From a checkpoint of a small transformer trained on Wikipedia.
Size: 14 layers, width 128, 4 heads of 32, MLP 512 GeGLU, vocabulary 1024, 3.8M parameters.
Training: a variant of Adam for these matrices, 13007 steps.
Each number is 500 + 50 x the weight over its row's rms, rounded and kept within 0 to 999. Layers, rows and columns count from 0. Numbers have three digits each. The size before them is the row's rms in percent of the matrix's.

# layer 6 MLP down (transposed), 512x128, rms 0.147, rows 361-397, columns 0-127
097:574529603528520514498466473535547440562462525435498489602469495581454455530542383509483566428461464508510496515616514500545505512478525483581444578461495527563433568499551512444540433473552489432538565523493447421511413505489465556498492436591560464525487477564436435488534520450530390386434470508595551504499547473498539461500556495533460523482445440454532422392491586470504460460429
104:507517543486524574490483470582556611432474481475388519447520418488449538487395529519452501594481469467547510443540382504402563570524535518595262429469465504463458437546562503566544497490489548548502470457495561518526491505514499516559469505518550539520524467510541521512502487514534509499535529522388520468554562491419554494459556508551503523456503472486568525475442417578512527523493
102:473599522520505562546487426589508452374517571432493478527450466470544467443550518515525550514461580404501456331454468479484501474531501521538602443537460445496442488549514487452532484536485422506442563581546522473495440398402497516505610593506480491623441527512478557536444473544451555471524533499529521493529453517545553448439474574493432515492456514448450519467506453492489454541587
100:520481480483508408486510548449518532616484500622499516505538504453498603504482428497420494444431476438471549480449499480454463527517493461445445570529514508453511511543447505512533503602368530555498515488501502512553559477432545483421411604467410413528495623532481533433397449450522530453475485532548425542534577457520548548495537592545437479422549488489536461430516540518457455477589
103:515554570508524509500475431473500570450515511389498523566577493452570534515527481459475427515545418477543540511470538553411414543595556442441341435461561638516519501518421373567563476463495476536612453597465466517507468441421511513491447493526477551451507510512480411470512552464547506438489515414510486451519478453479455483490464578454566499448458480483501522583499491500489549479485
108:569515519457407589557513522555490512481512480621476524460449564494462503446431551498481486503481411553500506527530580534442517533652489503509355509425485477529552502549479576427533403515486537492545539508484447422510478541485621496451494548524523494400499515506506368552523470491532574445608476494558406518537487496540458493483508483486503483465539578542545468578477541402481481435467
103:512522609485635520543512542469528484584546484490483484525497504547471444456525499472508499451597496521497475497501517563493440480506547583586494557463535472464457529465457567438535494522514556474537492414512541526505518583487502412416592545491553481429595581503416544462570530409578568601490445590510475443592491458477446424484465450456397527461487486519472564488525545490513447631539
103:450411469463411492508498529475530461520420581444498505564475401569480512460465506466466437415582553509497488463557595486574385462478519439485454450534587522502570515524488538531503535511481504552454532524436458549575542465496496413573582521514484438379472546478467491506542415490358446449529440397430536457543482537478471521513546527472488572551391533468505508487565454505447433483514
099:474447542511538474474502455381526465564498524502531438486596397463521508509509454509495477466504507470471497552463400547505421578537594466494514491527411512507456459507587522583456422488421397525468528538564546531517542450420506573500556522544610484483445439437548468511580531465399361530480492515522523456492513515450487422521490483559568517536468518536524390483607505510590518434543
102:499533551494584483447483455594483493453476542543514513528497579523461521572517378409502552534441528531503496457475496457522521607513437474506523542544534417437419609512488492476431501374462394559502447570517456531499428512507591477454434539607460451576515495418488424502502423507450557485462496524562481500476495595496525401533552536509599533464574531461541486423544498482535484457554
089:501495516394456456578437584464520489482511427476517512554442476413504585541403532628500479521513518442560540506508539499598507482461507504434673473551446539407447505558501494382488460597536549542434567511517465439473504482453446541491509493503600496478501548467493489444529458479501525492544460500487538412461448549561539505439539479489438603530421600422506497560510503530505515532532
100:537402512472459534554505467478406444497450534547533525526563492487392523488478419514544587431543465472543449527477458585423462515501455420556482493558559423517558480555390364503434590460448521590478486524452613449481542531467410524471507510564524487463432528496343491455525512463500547542538468521520451444515482486424448486522479509611523483497505530482509566529553493585466525518496
100:531533495441502477454411467477528529539512507486495519428459544382674556618491487522479472572491496541481430503460465455507521533463525455535334537458470488480557449561542494488514447444528466504552548514520530492467525518569559494520501536417414527411555498525595399411556479500569457440570494493531489546426469492573490476468543542548510503435435543484495534426614468526527510456544
087:561528352472576534509485447507625421483451484505563479488560445445561591520545429416567465511568509449588578529545516498471455501497534549450530559558535496525527437511546449424479516517536393447523469484478487425491431521626558529570427526460479536545549509511471446531459554500443378426507509503497520478500494494657493482545494426448527503498473548495530569512475512469534538534503
095:436508464505536497498438547540445493497509468555444479443591501466495478488395527571530500503553488434408458527488419515550531554448484516547389458468398444479479563465538529512526585544504556424518519569512521514453500531509567426496546513477420447454513536536448504495416602505562500594471536563494594533537420543513440519473517552493529409579634535481626473499540538476549405525466
092:500505446488641459454499524513542556523342440468556502536510483511460530488447465464521487448539507563549538493431531532485449473460514515498556609577457440449479541466477470555551455565534473555583513474571434536498534503566563529565533533529570572419475473542536563430559456558558472448537485461467502511582526503484485495584525508423465592458491508453482509376545610499548475574597
101:562467497424443602515472566457497443516425502523406584467426567348466498597487524532507498451377511428440429499538546451606583534537478489524540490527516490520443420477501564519410525491515510485476525513509517511425424489518573496520458520473490437570487519591387566491527585443553557472523531469534546529450495508456506566553454534465490594497456500571449519478516408517482502505553
104:484596519516504497567598454566477496564489466598567502506441530421451451550433558431506448388558476524452563551440576556560514541549481537484540544432488535475541557422527471321500548560520498481554531497527563541514501531493490466453483525553507497481420530493486448540485444584536501564489429540533432504542474484493451453495517456460434504444625426538494540558591520555553471557454
109:472410519613526532528479581490516444445488509450544504506538452521593441494426529519565487524555492559512407493494475485411441468514525440584475482493457536637597514504541555570530529531503449518496474566520458525433582579466490471542507570615541503578556537543569433418571541459551576582456487480501502618533423512462455536487441451526533463490474479511521519485451488514420471398506
091:428474580511538455582449511518516516472554519460502496466477568540544523512575462479496523544534531448471501441487471480512488460476471435486673515555495480560497475451475405546466537429583424479469559421488480532426433532460413414465520530552483479444498546440418474515416420543488511476475516583539523434601563624528549573547499544489551537502576532433549492448464541556540535569590
099:490519571420529457573514514509545532548512444627418522452491502539453493554552472492466569471450461492463573498545562482504514456452524505409563535454503510505601495526587556467466512467442515526493559394503573511423391464422477341544459395461500565476521424436499588547550488565498570538485527536517520511565583504500527516483513532526508489482572593545568522452453433483477577510532
100:517454559421516467465503481421516517431477387487572473441441490540463496464386576574515470516502487491580447476460473531480460469425517465505505552485517486553437432436502530595517564542487426462470486547467551487531512426399531586512487506498524540522493495501499565485525498483562466606400486502443460578505490597601529502540519578511391482478516583420557449425402471514450603451471
095:444446493433526484503458497475443483469449484602492465466496514527493482521462445555552527479470507501497442478367535520557535447518431509451534521574463557482543510485462484449479424346536526621540513522515598540544511576603456554401557461470592427520442522504438618512504456569495535461543499527492511528442462562517572424514455516374506536607499505508469558527547489528472524584506
100:471426396532579511536395474483491477440561469493556511430450470490503507448473429514424481560494517436517504495469479467554604486544521544450598479410445409510431642532482515465545482558519479442482528499516527437454455539380418510475518527422506519585447486524503478519595370486381402526533506476460509495481553509549415499494539507477445506531475518456475582518519435517580500530493
104:480493448562483548504541575462517627456454440467504467556463539537498518505469505582537483524527530527530564539476488533489507356440448526512548446607504540476491507544485474459562467458522649568491518457540425519517494495464510470477493432491457500508565493489422504553469449556387485477626550543434484552498616569448611597463459476496381440527474466490521551468463459487446475505560
096:560561587506514524477527460550542472576505543500475534471537512521521487434532562524481510520599579496477581444450445592509639553587568529468550475518435490358589503493500503468498481530476453476522545465560459434477521527520567546486527440463577576463439467445540510491464545549389484554515556514630509432517423478493421574435557567509417513489543554556560481527503476487553505564495
099:472523490529564532450450473448506586581448479433483542586530492545453585461430451589441423519403475509455505500553485572453491551540470465488388486577520519564529439502546524602481491578513505558434538512505516494457555496631400521560465500523520570499611483462540436436497485491526423457553481448555486512489555487572529545480427567551545463453507454468553539553491582540529486584422
106:456462602471354464533473547495428537435479476458499430517435565523459482412472555519456448541411444463449395479503467448534491475497446454503564428479503519482564447523445530549425496444561475491452499515435567477458489442449368515482438506462505503544542548464423436489497436540433415519576552575446509467470570527468478607552474523493537412454481468558483451478542602518477519451535
097:601457533541552502556635527472548658542527555524500465450532454512474549492474506472557492579514461518558453511537486454506516488533626455492304448492461619442458546464490558533562459476541553525516549591521449488490470431531499470504501564467498522467553554506547599531552444481523487499537414471413508532519507449513494527496514574492498489544473469502454422537491412513548516555439
080:472348515574553441472567471510522594454543475552490515464493482459509475550404583448460533607542424437579537508439516455566470434516549481442437533610474507449533482568559517553445496511448514462388501474549524393506503491541484535503500553486484460420459535405446389530516511483520441499430532440424492472518522482539522563517455513472440572438526583484529494536415542500456515519436
110:572426543500498541518559527518641480408567528522450531520540480435452526479522579472487507567540477458486548501542513541523523499530508488483476474594510510510548510561474599570448488565620524571564481539570472497499448473386484492396463621479499440524522451411465407515567548545506486543464497598503524509439520534434495523562502466470508578496573481550552511476515547535360571485563
098:469474501517520405446460481489440588449510498591437471498413540470461480450542482574546555483473533438504538439430477468378585447559487491475502431518473469461482524477450596449503544530607524434535446401508527464499483495496498483503563485521507466608577493496470628536493472480580447487671475505384492466468496467500551473483567492426499509515456497375568489440488511457517494526495
099:420475536460476500470517481569609391502491409534449494477475520561500524466473470488474451627495607511475418520499591488495581554430535446439554489552510498565463623530390461545573492453455424519465555560532471388502540521531488502446513439397497516527508547478517457441532513569477473485415450461478555498530520503479525538563456487531522470572458542605531446452459598432509491463512
097:525525451522585490535497533537446527481473516446476449549500585422504570523514382530576454626483362468519489552483490501608494555513505510474402488475472535567535505479417566517442439575619522636496469565521491528403506480501440415444499498448542459480450483445420444477512506557483535552505427489418502556540457473575485523542502497583519489408475415482460532503526491487544520498512
101:479455518453663514526481501528475456588478587497490540522539496550488519409541549425514474455422473468624570508547472452515523496530563508525465465497392495422495413512519473460468480553388418442436461510464413539541568547507465545501498431503496396469552485471526459514490498496477485479459442550520445464407509369522499565455492483467432482561585425484548524602530563498464451534487
100:503498507515495472407470435499555418441477534529546471486479490509545596520422437531504513533457538537502459456491435467419576487425518431623363547563501563559482495550511549481547507561496501560496481462567524585590490504585532476580552484588509502375555502499453490468480515452524523578442489371451546584579479475466484446477515516519493499510556574500490516616546454571535529496448
088:525467477538559483519571424415470450403564460556380436588494497430571504598460543446469472415561531536523508496479472422490511510602516526448583406509558519426473478498475553544524543489501500471484426511446580517507457453452458577498438528507466498473469526522531402442517537584535505397508544432506498461493455470495400550473447442444533560540557548457514452473553607524483509478596
# layer 6 MLP gate, 512x128, rms 0.16, rows 362-397, columns 0-127
100:493527454360492480514567497554460518463426468504477507543467459441527500501548484459457495474484530473441503519567494567529439463444512545381532418448554485480490461442501505476455489522461515542542494515479601474489473508471385422416499492483534469448419514407398643506519428519450489496588571437582548547562555498421482587529438417486448491481545566608545518552541550496566506522501
099:518560564447523515452442577562467542557542543541454393517427464409432555558454580476441527458507513435492447480491553466520418555457519450535596564389409487481516537498499532459486562525504471478384490491510545495594496436492462447511514527474499420486426430513470462460597468487492469489524435464449480500474448486457454516565531515430570524470563589554564455558444456634515530566489
103:480504434513469449531532474584446469483510515481559470448483555379533537537565458424473497384510551507451477490532511428510451463459472547507505417567419468524555471501580558418450509511459479563358496489543513521488644521491420357486503520531543577476461523449504427570516496541576545535500538484515551499507534375449489510493388503469554487531533521515487511570400503525465442455502
111:478595472420502550530418486497478557496501500460485506469509455547474498514479489433512522496524511583487570447455469596556402480491590482517604523579461455380563475471433542417420462543512573427528478528507604492582392499463457473581500540404560398484431481546426501558460463458524435529565480477535518527527556504480517580534474530454526540399523527555491540542500515525493416516581
107:475425468483522588524425570555443507492513510525553486494508566545425522538482533531546498457582546478506478461489493492530468506416461506506543466543523522510537498489597421519443545487486513543472408586495513583506563480609523484466493525496450424461521508558541562423479531454590548432488466517605604581542498515469492472541405467462538514525490415451524392414479361533557485482640
100:513527550532549492445556473554505503542473441491455492499625430569529462539469439450503483458597585538478464449410530468559490495459602447520511523507532469501413490465454567431480521500498511556525472496563519430502534479509594457463556519483530547376572511388431526554521541451565569558487448431509520514522583502487406421451465525459518567481507486450477605548571446512605415447530
108:455493517530504522406466402497558495475518537504474494518566484526477491539522420460473606487479526486514369469532500444522439471381540454431556422485507510459526502377505568522476482540527467440515494402545491465444432511547498564440582558575502525615518488473441620502485392432495497454464569455518547443455478492499519567606486466471421533499498433405475559484514468507409529470480
098:510522556510485567559466480448534481562473529409616504416426458464472502533557541470548448438549592547452520406439492524567509577459565514504459424521611515526498461475507465489525554539542502551496513505601479450564508572513434547409500471502484424488420574445538463601499478497415495457501393565574533499572546456522467562499482488352514576548511542456503558516508503510432518476511
101:415547461462464545440429555517467437473491422523578518568469517522504473479537408530526457585563528476424426552473540495516506493528444390527534475566561500489516468544549535410458474511520423541571423560595480563532496506542525514450460477463539360381494556439518425566422446535504571527552453479514481513595522548535505462493518487409466473501501440517445503512544565632466513463471
094:523489543434436464583485505560533512532428451553507483524484467540465442557521486529550555562605504487532474476544599506673587539430537519504569485458506511473528512542498459512413527563457472429437563547516479525496506584509509621469470401489518569407498432457418592416553486520507470556578549492494584553516465515559533425494533531486513546499494563478389480496530551562497556511525
103:457529484559545435439524474483396464511553449662486456464538487477401485541527457473439516546595529506507501414482478505537561415472503509533517500460487518547504540430471539452413501604500439456600488532475514603513477551567460444425566572448482518507452495473484530500469428447473452492478398506545511470491491481557397522589480484512469556446545592479396468558444505502479406449556
096:436536455499464543478450478467494484515540488558487497483448603486551627586510449468465526563461537499493481511501479468517501489409543498494474483320409536462497405538424447477527532532518463505556506471565535565481518525501556567518551597447483537477471499443513501506525441468568466386520624504543476531479501586529390415529483489484459524508437499554542587484595508465539369500527
089:547553439582445495522472502473524452530533452547631663463487513491483522497501541439429424428510567533559561505461462505515503474494477575542536457482490551441422446513572450547484448497564450510573436518526583560539583403612537474519508562402538496505471449508502528500503463521516520529447445548594534511498430472487559475466490492554418590492483477552507561557436510494580399562500
101:465457497491525473548405579569512464511510454540436463516471517552523553568471462478522513520520544588429419514454540580518560461556546478477587521475529476584458433427511564467360497527528487473451541554481518460457477485566563486541462519532574463385411519335441444477493519448471543529505570528443443599531455499558509479573429516464519433472505462550493492534544413568549519559488
099:442530569533396556435521458534457553454425562510487505502443494580547490499392525519553514588514498542489467543460471456572538433531528453473511467391499481536513565525551575462449452460481605473525524495510590491503407530546432492498493487522590505476521500488523469595496536576426512529539428545451619399464555584499391532483432462491485529522601515455533584491572525477484558542451
110:551482517462463482515488535389477536559499459601552424479449531567423463437526506464496531515629430428434448536609549498479493539429498536544520549502484533523581512542571540474467512496506526416523415468575542517450562518576571605446517563518503431534472450384518470491467506497511533460487463544582612453506515466498479481463463414489509558444498500587517549516603418464463516442443
104:517502594507490507552509494518519572509453474527511556479347508552557497480567438528416447532499587497443531414432459490498514572477562464463475414536529548380507508478499446439494511481505471483469540430484459530570414593635441508457406444497497527430561397557526451476447478476483588506500439451522485515457459500487461655476489521485532523529536390497438479540474565487509493483490
108:496490545513527539457414548457498551541577551453581494580516429547516461509518475487527385486487555564486497495504430483442494509592538491498576488422477491566533567421565532447490589484439459555513487473510540555553562551539529504480498518510581376488507486539478531483575481418454607487525497605580530450577513486460469544509458492415515550530509629580496563550496549546416458445590
091:562477504542561465473511592470481481499513487495443469458513495478468532495463521448447511410458584508494496506536480533557463429458599446492516492471436527451629478440481481475487435560589431497596519433441514536514447535426459413526514419533602433490520487473423684511571472566456539579547504513526456390507522562473517597540530520458526491550540502459501492543566581535519577510494
098:518433564476498474454543552401480480473392549439662575542526402518402513456507423542492391500444555527435559546499475499468463430479540499415524490511454454476546449549485594489480523498492497547537481417449519517532562471498470577536537580433489444499494473442506514487506546491473546524408430491479470491508549474514474522421517502433517606412562487558495528576526578576516597518535
103:502542413480511598532469566509428465515516532464535486476506467490584470545460509420422393421503539521586496504480531533520496471465465504361506463441548469394606445492520451448481546495439498415475497388485533501567527498540509532420530437548594495448447549390424538514436486468475559496510456512532570438523491469473384581489499461506424540423518437550515511514555488516436430533520
095:426526644524531438532531500515487439419563456532493529449458438539417480451511486527512522461594497488596423522504469491573369502472485563458599525491541545517435514562506486520404478516494456461440485522587412543505535540485519501468484478462527487505438528542522452537573427536547553492551505523545582476548469508519494537430453423501465599379529589472398517541460514601455492558513
106:464457538519491460538486506493414566583503473502558472480569531476392552484565491431452593577491517533548483497505438500506501505501588430417574531434470537381505510418535504546536495509491619387530477551456549450461493529501572510565504576593499469540571409509513494559550473529531473503591434508488516501467559449537553461526476557459548575426606562442544506526506491511526572458402
105:478453523452587561451495418464484467611509503565590434525431559528525497475553489404431560532471560526510550411397506467549515582499548466494548565454479521508478461460527510482492537518548384438405521553450569398498484555532538533471512521531474432507449440499520453383487485450471522455489491480599484500490537521552463465531568459445538493481564512396501529526559485584405484549391
094:462448495450580588597498520487550525517542498585478523584450544486521498536485469519478382569498576500504572554471445568530522527529538451483532485473537453430513447529596456486467498526444416529499428480533450491464512595492533418467566467545542551531389394524489457469562490489459570449503464474533517486545524515478413524484449578447438432479461514545476551555614551422402574563425
092:476503514505490536489557530476469431507531497574563406422513480563461462487570532450616488457569509526484431458502592509540550558412429518344583559513476452521417461557519487434505558503583479542546488512505452482618470428513545569449465532543549458587458559472585497420467478499477515446533448465543487486513485451476455414527585492455490510414429390441507451518472517503454482459506
106:485544546383465497602515485564364601565532568489559517577472535542495492512574498524563471463505509484515499494447473480545505408556440440444528535477484531488466448508533480496386545410516514426425411470471527424437563518624476506588456580436439467587496493496521559578494484490476506490579549511574619464524548484498490464564412485457506504530494457494549451521439501516504444468515
095:497430429398494417487444523436427488436471482560485547498466409458521517477579469484500470565540498557475474459537430496514528571588450505511489476447528473436552440523519493411426416533419532490498460460587548520474563452533463442449461557464577423469474481493448553525474507563432545501568479516657470470597472516477531522485375428508595453554468502526440504557411535479526481467523
089:520536556560488507538418427474492545543562524416496472527531490423365631485496514500501568403583435539489487487471532475471458517460528380458597476545491562480539479498564518558504525485467447539449481511513603418562466460540494545455531529548525466460398471536543478480509428529454542568504474542583496412524540468488554532485430450436544482463472543433577477625545448473524496408517
112:493544520483440505513474524521486451529498500480495443399560535516439477576499481404463593482568537432490447468512589499533494509384427474408560537456497584462469505510521497432442476473484547425508398494555552557550468453513443529544560484541461467454421483528495518479550451402575524476565487497490519480543541478490511414589517466525485517394461565429480501413432385543464543385593
092:471513520424458524491447412517464527463431513535440535433543513483521483543614476580415519479553523459448497489503495458397571573495576515414549519433549483474439545500473545505424543504480416550476480456443554384558433544542587540621514461431536529533472486505467644539520402530544500479524500496501466406475496511532491535519546525494496508522439408436563499416522545453548470477596
093:423439507475587509480534571490579422484508438460406505421496541513506491475528499480436478602551591462509486514514557504449525528504539488399471446568454498481517575502404444506581552499473496547485578554448493422553462556516461594497466528501561443490553547457505409462500524561545523482441420442500540408534497441536539558564487506462448467534487628593560521393452583476505472543555
095:554518455482526527506482511458474512494498435439559474603566545505511500402466549444554418569524487480518534541496471479488444491462484462443484463462514521455506510514524520454406460473524507566393557570492533560454566570561551456465418489440512519479453466471439505574548560609456532563611481433572479497567484466623487578516454416518647508457516464441461546458593528541466457424505
108:508492470553450531485520501525508518464510398499473518510478609414513503563517438486495543455604523428408422441466509428433472479380451489424584556487510532489506577452544537516450501517553484479452535510532488561508502559518470517502522540470503542550477541525533541506488412356444542502484602414535555476521549591542443379623439406548534523487433476481521475470489420515532509423510
103:496537418495489573482480506564529574575517536586516397593594565507450408598458531521465469494512465528444512530485531561495433541554410477489565496452504448452478427492478550523490531600432518478457352493450524573463572547551487494511538518541457428487477532483423487477605487491439420513538480575558545528504508490478478492504529489497510508478348504507466488471594459431536402452516
087:504550423486490580555458528551443526567466531475506600486474520585538484569471509406483512538442525492561523409532483487513502498547506513479524511468450410578517521478445456516479445570507467507379547443442404481492483467558440440471544499554601431520374494468489483430573540582537552482505481477473480410646548427487491435549443502469477493491478442507505617500488379485480480446507
# layer 6 MLP up, 512x128, rms 0.151, rows 362-397, columns 0-127
106:475513440443457514563573497551498548482446528490429526555501411458488528526498519491492484539444459474517484471562447627547411513444543547460523424465572506458487422420534492476434471459558553588503452506427609453489437512438409431479524484525523520502460519459414645552566459522458479504637603450562517556561542488445496568489468477518430498507525542518530511560535512546565574478463
101:416545473488567571486478380555508456484505526509552479453586551559486450456535441529480412464478490552498507482482520525553525482460514545465498495509485472493504492588530466468484529606482478523698580558505426390503564468449545529520514496526408501537460506480526491525448529519504546493459528508477508468524669531518527429419474605512415468422478479429497558486611542495483482494577
101:451438455508351489568536471543510492477536513534477433424417572455442492540499567544453550413508466566426460487481541493577518513369493551441476477443500457467549513505499428524491511567532421563442547529557429538547495528433494488416399502500516537470483517451461556449473435522541477582494496555519450514453575522529598476610511562432442503584484399434539477466493510514543420470493
105:536578489516459466527425551435475515490523497493451515479468473458602485391509514486560507536502485642421543522463583487548507569489590465449500500474575509463518427493451414500521519517476551440508481373534620466593387568504566510468436553484508394443519536504449546582459498470529474596542579440547428509469474460457557589525462535460499467509494503579534472541476447535496520549530
106:520460528487570578509483547547471483562437508447533539501487536573475423514523516515585489396447489496469566505479509526495477546447507532596460543534444499483480522538387431510516580504444523495530480511500467477536534524417606436515527592612534441428561463453560610497614554502561477356488468467556522548513387499470492489459420552492464498486532461553575485430417521505554502573492
100:539517533465536447454477541485411602514514511508450474616497487563406566471528458500487489434444427551422572526535407556593359473528448515508532484467570538543452485425477557482400478463498577418591469492492620504472525490480467550435518518571488468464555509489502526478420520466504493532535543567494407474526453516458513511519424554439445410410525533497513472539551568494510531566561
104:567484484468534502543540594497390546512464519554528516401433493536428451474550503396501502562459499453559616511509464518474533502508528464473504558520479454528579458525538432564549574437574458508580470527460627480511477497586536598565469511457499582436502448576486468393506512637493506422465500480518494468513505474592501522472467515463543512505531533470468499534426602540520470619460
100:539460558469413438450444446467489474507597528587515518462508452504568466441510413497475453506435490500470464438490372514601430411483481561531470429473491556496434489496592474487497573457449464495441532551551502503531512580455450548410529567580477593503429436486501494523543498426444385514453601453483427470464541459514408468464508520472590506506464539478542419477599498462522499529510
102:575392525517605441468560451495533492553510556478462410489530492477525565612520499498465574447480535513510458444485551501577521552421548513445579551485500408444433558522447460492526569558571521468439515461427544514529534505490580478444512557485465557560528517478386572409572491435544524468495507472426541479465475552403457457595476581513469445570494525437598450447516478506559465470515
091:570547564580582512439493476455498490548537563438432477490468444459538549502474463502518560522455463550381494476493455575414460475553498508432568503525459600555417502554474609511491474508526490545474562462488557460532481470425509467561585504478446394516465620518519478477503462492545507460391415439469496462550503477399556515559550484442394366476546456496527568538488497476478504544478
104:395440499476478557500449424509469525484531515491469440542499496515498486569472483554509573438570473466566555492383533502446539445550464427603419541493480369500507456532466384455456565520435509544541519588474512507529545564549454511434461477498540506481447450452332491453494511440510544562481437533505508474498475571473466434596416496532440509543549548563457454541579509518529426534454
100:514536520524566512485416430472544484578507542553467485518533420483520550514599485460542478562504573471463466385537466436542511523491532416473509527412504417490453508523469479414444482587505479507488412463495461529516605595556557519550439484427407502446455471493564439451517501537491485533576503580478497489467460455473417492487425574456593527639487481509525588545514477449453468511623
087:521489552461503486512387522466391502519447548468462482494508501467443427395551526524530568540448522362489430572512458429437510491493438473427522429553463551541511499524546507532563553429494502422441481454377493515443530494535405542549426531545510453535498436598582486542525454582505412501495542477476511392463507510489507546509445400546536492416541529551452527487503509564408564507511
094:490506568491509493495448613481498491454497450545444438456533413490454572532514467558483529549512483515457500521516501541498574497526471493524523482474486498528441614484575450610571525548520471504509512591551577539385497494558508474411490545602532411537440549491556550481491486533517506454517391513484571592443486537504539546558583382428595439518516480440513505477510475547514559410369
094:614409541517537358496574545483504483520585533506437499354444536451461524471614482464510536492476481507512472440548497506492477455479425510475502532446562555451582481528495446533499584574491481559393513523574569561504473507511522506525454496347439482419518452500471547453442545477538499483466530484548455557457536434639457492601513550520449504488510453509495454542484447492488522452534
100:479453447452556508450494493497459530495428422445489495507574419459569487584434488623577511455400480557513547513542507529567531468565389414510513469469432536464443520503537467584476436512538499537499478594488527493497497582411498502549530581490479519511520500499530517572434516453518528417576503485523503511504460525541546570559357607403499407479465574571499434543448516548447523467502
109:492507448405540536527513476530460523509485536479523477445500504481479391502436509473545446437524485625434502590503586560537472417554518543502508619506390482567597516547476510488510584563507524453487431555472530526508473475444537426522507447484479466570514543471366412551490484533463386517505473501514514450534483540543509429513491422497391386541571507541513586411492445483518558486528
113:411427527523517588480431549599541500490534554417509484543585403521560464543539526545532436521485460598472446532515461453455455527551517481547538558455536541548525550511581530491531513487392434509483446512553467497509568544479507486532587570543571472556510582569496500477568543440440560504463522500527530503557566483468438537478416496544541461524467617619498569444554523545409472441582
088:470487459455628579454467437549533419538471431527569488411513532520563423511498455491528463524527504446483438512431498446468500485527490463624456516481555465501501578518425543404505540467480516489505460514509465445628572573539493522517541585487391527451504465478526505540519503497498438411431514441533475488435462440553419410491495494501471476500455540514417517483642498572434413436440
105:501620577424483547563527505592624583539530370538375511513459580492525510544493513454488588560521536480448423468524530480541537531577521526500526588405480519526518500495567502487489482470553423534475441515557443422417437478465464418565449366489441501501489541528487484514502500523481470519496554507462508413476551580541501425539541496534454492518421526585486550495506534434526496561536
098:501527498520513481506458437445457559527570555503500421577461503484491462563445501532527447435431483492544484454505501423514405501451443464521463537405527485406484408484500484460504488472454546461492436460384580465567583479404565574548602505511510509542483548486478514513425532502524539538536411500570635517494390552526426511541475530530473505493455514457604372583520475429498523441495
092:568452440501502501382433499443447533568426501512483443539563521453542580482451565513488530437486515565542538531483522507536597502425576485511470516514481517463602488590473538532515523473503535608492504426462596421481473546522536535555548521498499451455585396450460486446480458523455518436411515514506387456502522522449549469601498597440535448572517439564533598576539497477442546545503
100:471549500515546536509566473540510367504546622517447493500539513583503507508524450492556599479501463544483469387571586500605478481468556489572520468464572551553512523435472514489513486581475521585553477493575477499603555570438498483427558504546526499471473559451549412352461506402476524425503536520553485519523504448508496478490512510495448462532414501482524457399536510494411496547602
104:530355477608528494540491551541461499493447457386539517552483613612475537543474544512470468529588488503563572500496516580541398497451486488431491462537506491468537441517525424564463476442559519486444520540481493408495558446499460480547526558522469453470504512561557499559551491499511604432452562479486473533488603544495561529445609517516430510569421526486444489520481572498411576568490
094:471647572482513515455559436513489477536514533481508580452530442526479509356529519479567521342549547449489396486566472506504574514547565512455516471502466508537543543574522481497403511514434515468507537473477533469423405447466493560585501560395555559437538539444511520517496508579526485518555548475438587457466455521554490491492521491542487559488514468571551500472465504479532500584636
100:520510437580545560450502485458557420501538578532475427507498512560507391479567556407464523514594546503533491440529524503592487530445498565433535546608559528469518534599531550493556502617554473520550562487479438498487484454458511525449433504549565539515497580477561580436506461590434475524428565551500427470465508438488521437520501561479537492524363443501479507426446484540427458545455
098:487532515518511433581399536461481596509511481476455429551486450492532480497448495556493558543443532492475518437542452479533479474595556470473454551535461469480525458486475621583411525450530477530560544392365483369527571571439444453446478490494564478518520528488578504532561427507416508514524513538540498545527514439479483518382472569412555382544580508541531430467548490521506495494523
092:450456545444494472580501605438564531448434465425518476452418531465582587468517490445521508547496465538558398551555475485569500542535497530509421519478543515459557482478493529489448411493548487478465524533511535509506481496506441461482454541494420484465492518363446648483493533486370552530534435532512544537522510512422575453497486500475472433504515406542495536488437471365597591526455
076:557398450531485384565494485640547570474491437505614622465450480446445482517604568501475531437541542458505438471434491526533488559408519521491510454494547525533532553465582435453524514503495590473528436420433472469457508477469529567452507514572545501553587548363548503527533440444526463418518511488526529506467461510506565482581556512462522479501508488473538511514453476533587436558504
109:469421498515587452446510502606546481465492513442523480512504485456569525497616479557512391537474446526466542404375424446635550514527508500497480494532474476500411528545435497478429574547569423560467528573483511523485399442453479561484540563484504516438541480410432558517463459509531438480549420453491482461510475458537489508497541457507526485467583619481477499589530569504561438516560
094:454514533491519471516531467567469579593486522533494505479465516579422509580489532490455451558467468404555511493507511553547364497493507481499477425551546571589430519536459480550554489487482494451474470555569441568493523501631436580530474520512470502387466512561553435440598522453541592512521481504495568529592519466428480536528505445543562491554511566573421522533482519467428597404445
098:531562606523589481515466500490453538492445543551553577541500423556514548504414503457592518466560548538410526466441470499462487518456535461515501557495503488521531490510456563492483459517477518430549496394573577498517561497453552619527448469509557533456469492539438523559542406501434504577471550576493497521507555583544487553568497585462594601414519450533547505538490524569413593566422
097:487522490564530474464514526411523413555512396548525492554389548505476520472493515510576483567391478606521547551530438532618456487417480520489515495497525482458532496533449495497499502474481497534499554487428506510542545529564544515563504593426437377474452431490460514504575463603448451448428509558508472458425469419497517491481531482521493470511581490499489519476484579389359423589496
100:447481462476483525464517396636508397523552428515496450496491541514498504411579464499483543456589481452528489509568443577481527513525407508395530473524534508497557590608393480536544472448460486445432477549485526496568449491479581524607564533535534549534483511528587464425471454530512459469419535491472504449575493535506577525442490445502456508490522565464512388509453479441541550525392
101:491565467473587482530582492405511476538569512467516435575583535531509568542485451430503433530540475489580554502502434474651523494510471432415466505438518497423494459538470530404503525495520565368562486580474498475526520530418536447497466484534434419591529532434514501525554518489467530445545494608442477447497628528525460431579506537467482496473450532529540588514520497431530548532546
085:476544519620524512528493470491575557490581490448426447602567471501444529553445526609562561452561591578387454477461485483526494543466528540486492482411487463528434490479570532568461490414426512550508546508553482421588458453394557461521508453506551507428517511425540529456593560489494556552431523558509520534515504464522449508562446478509543438461464508496551438455549571549509533604516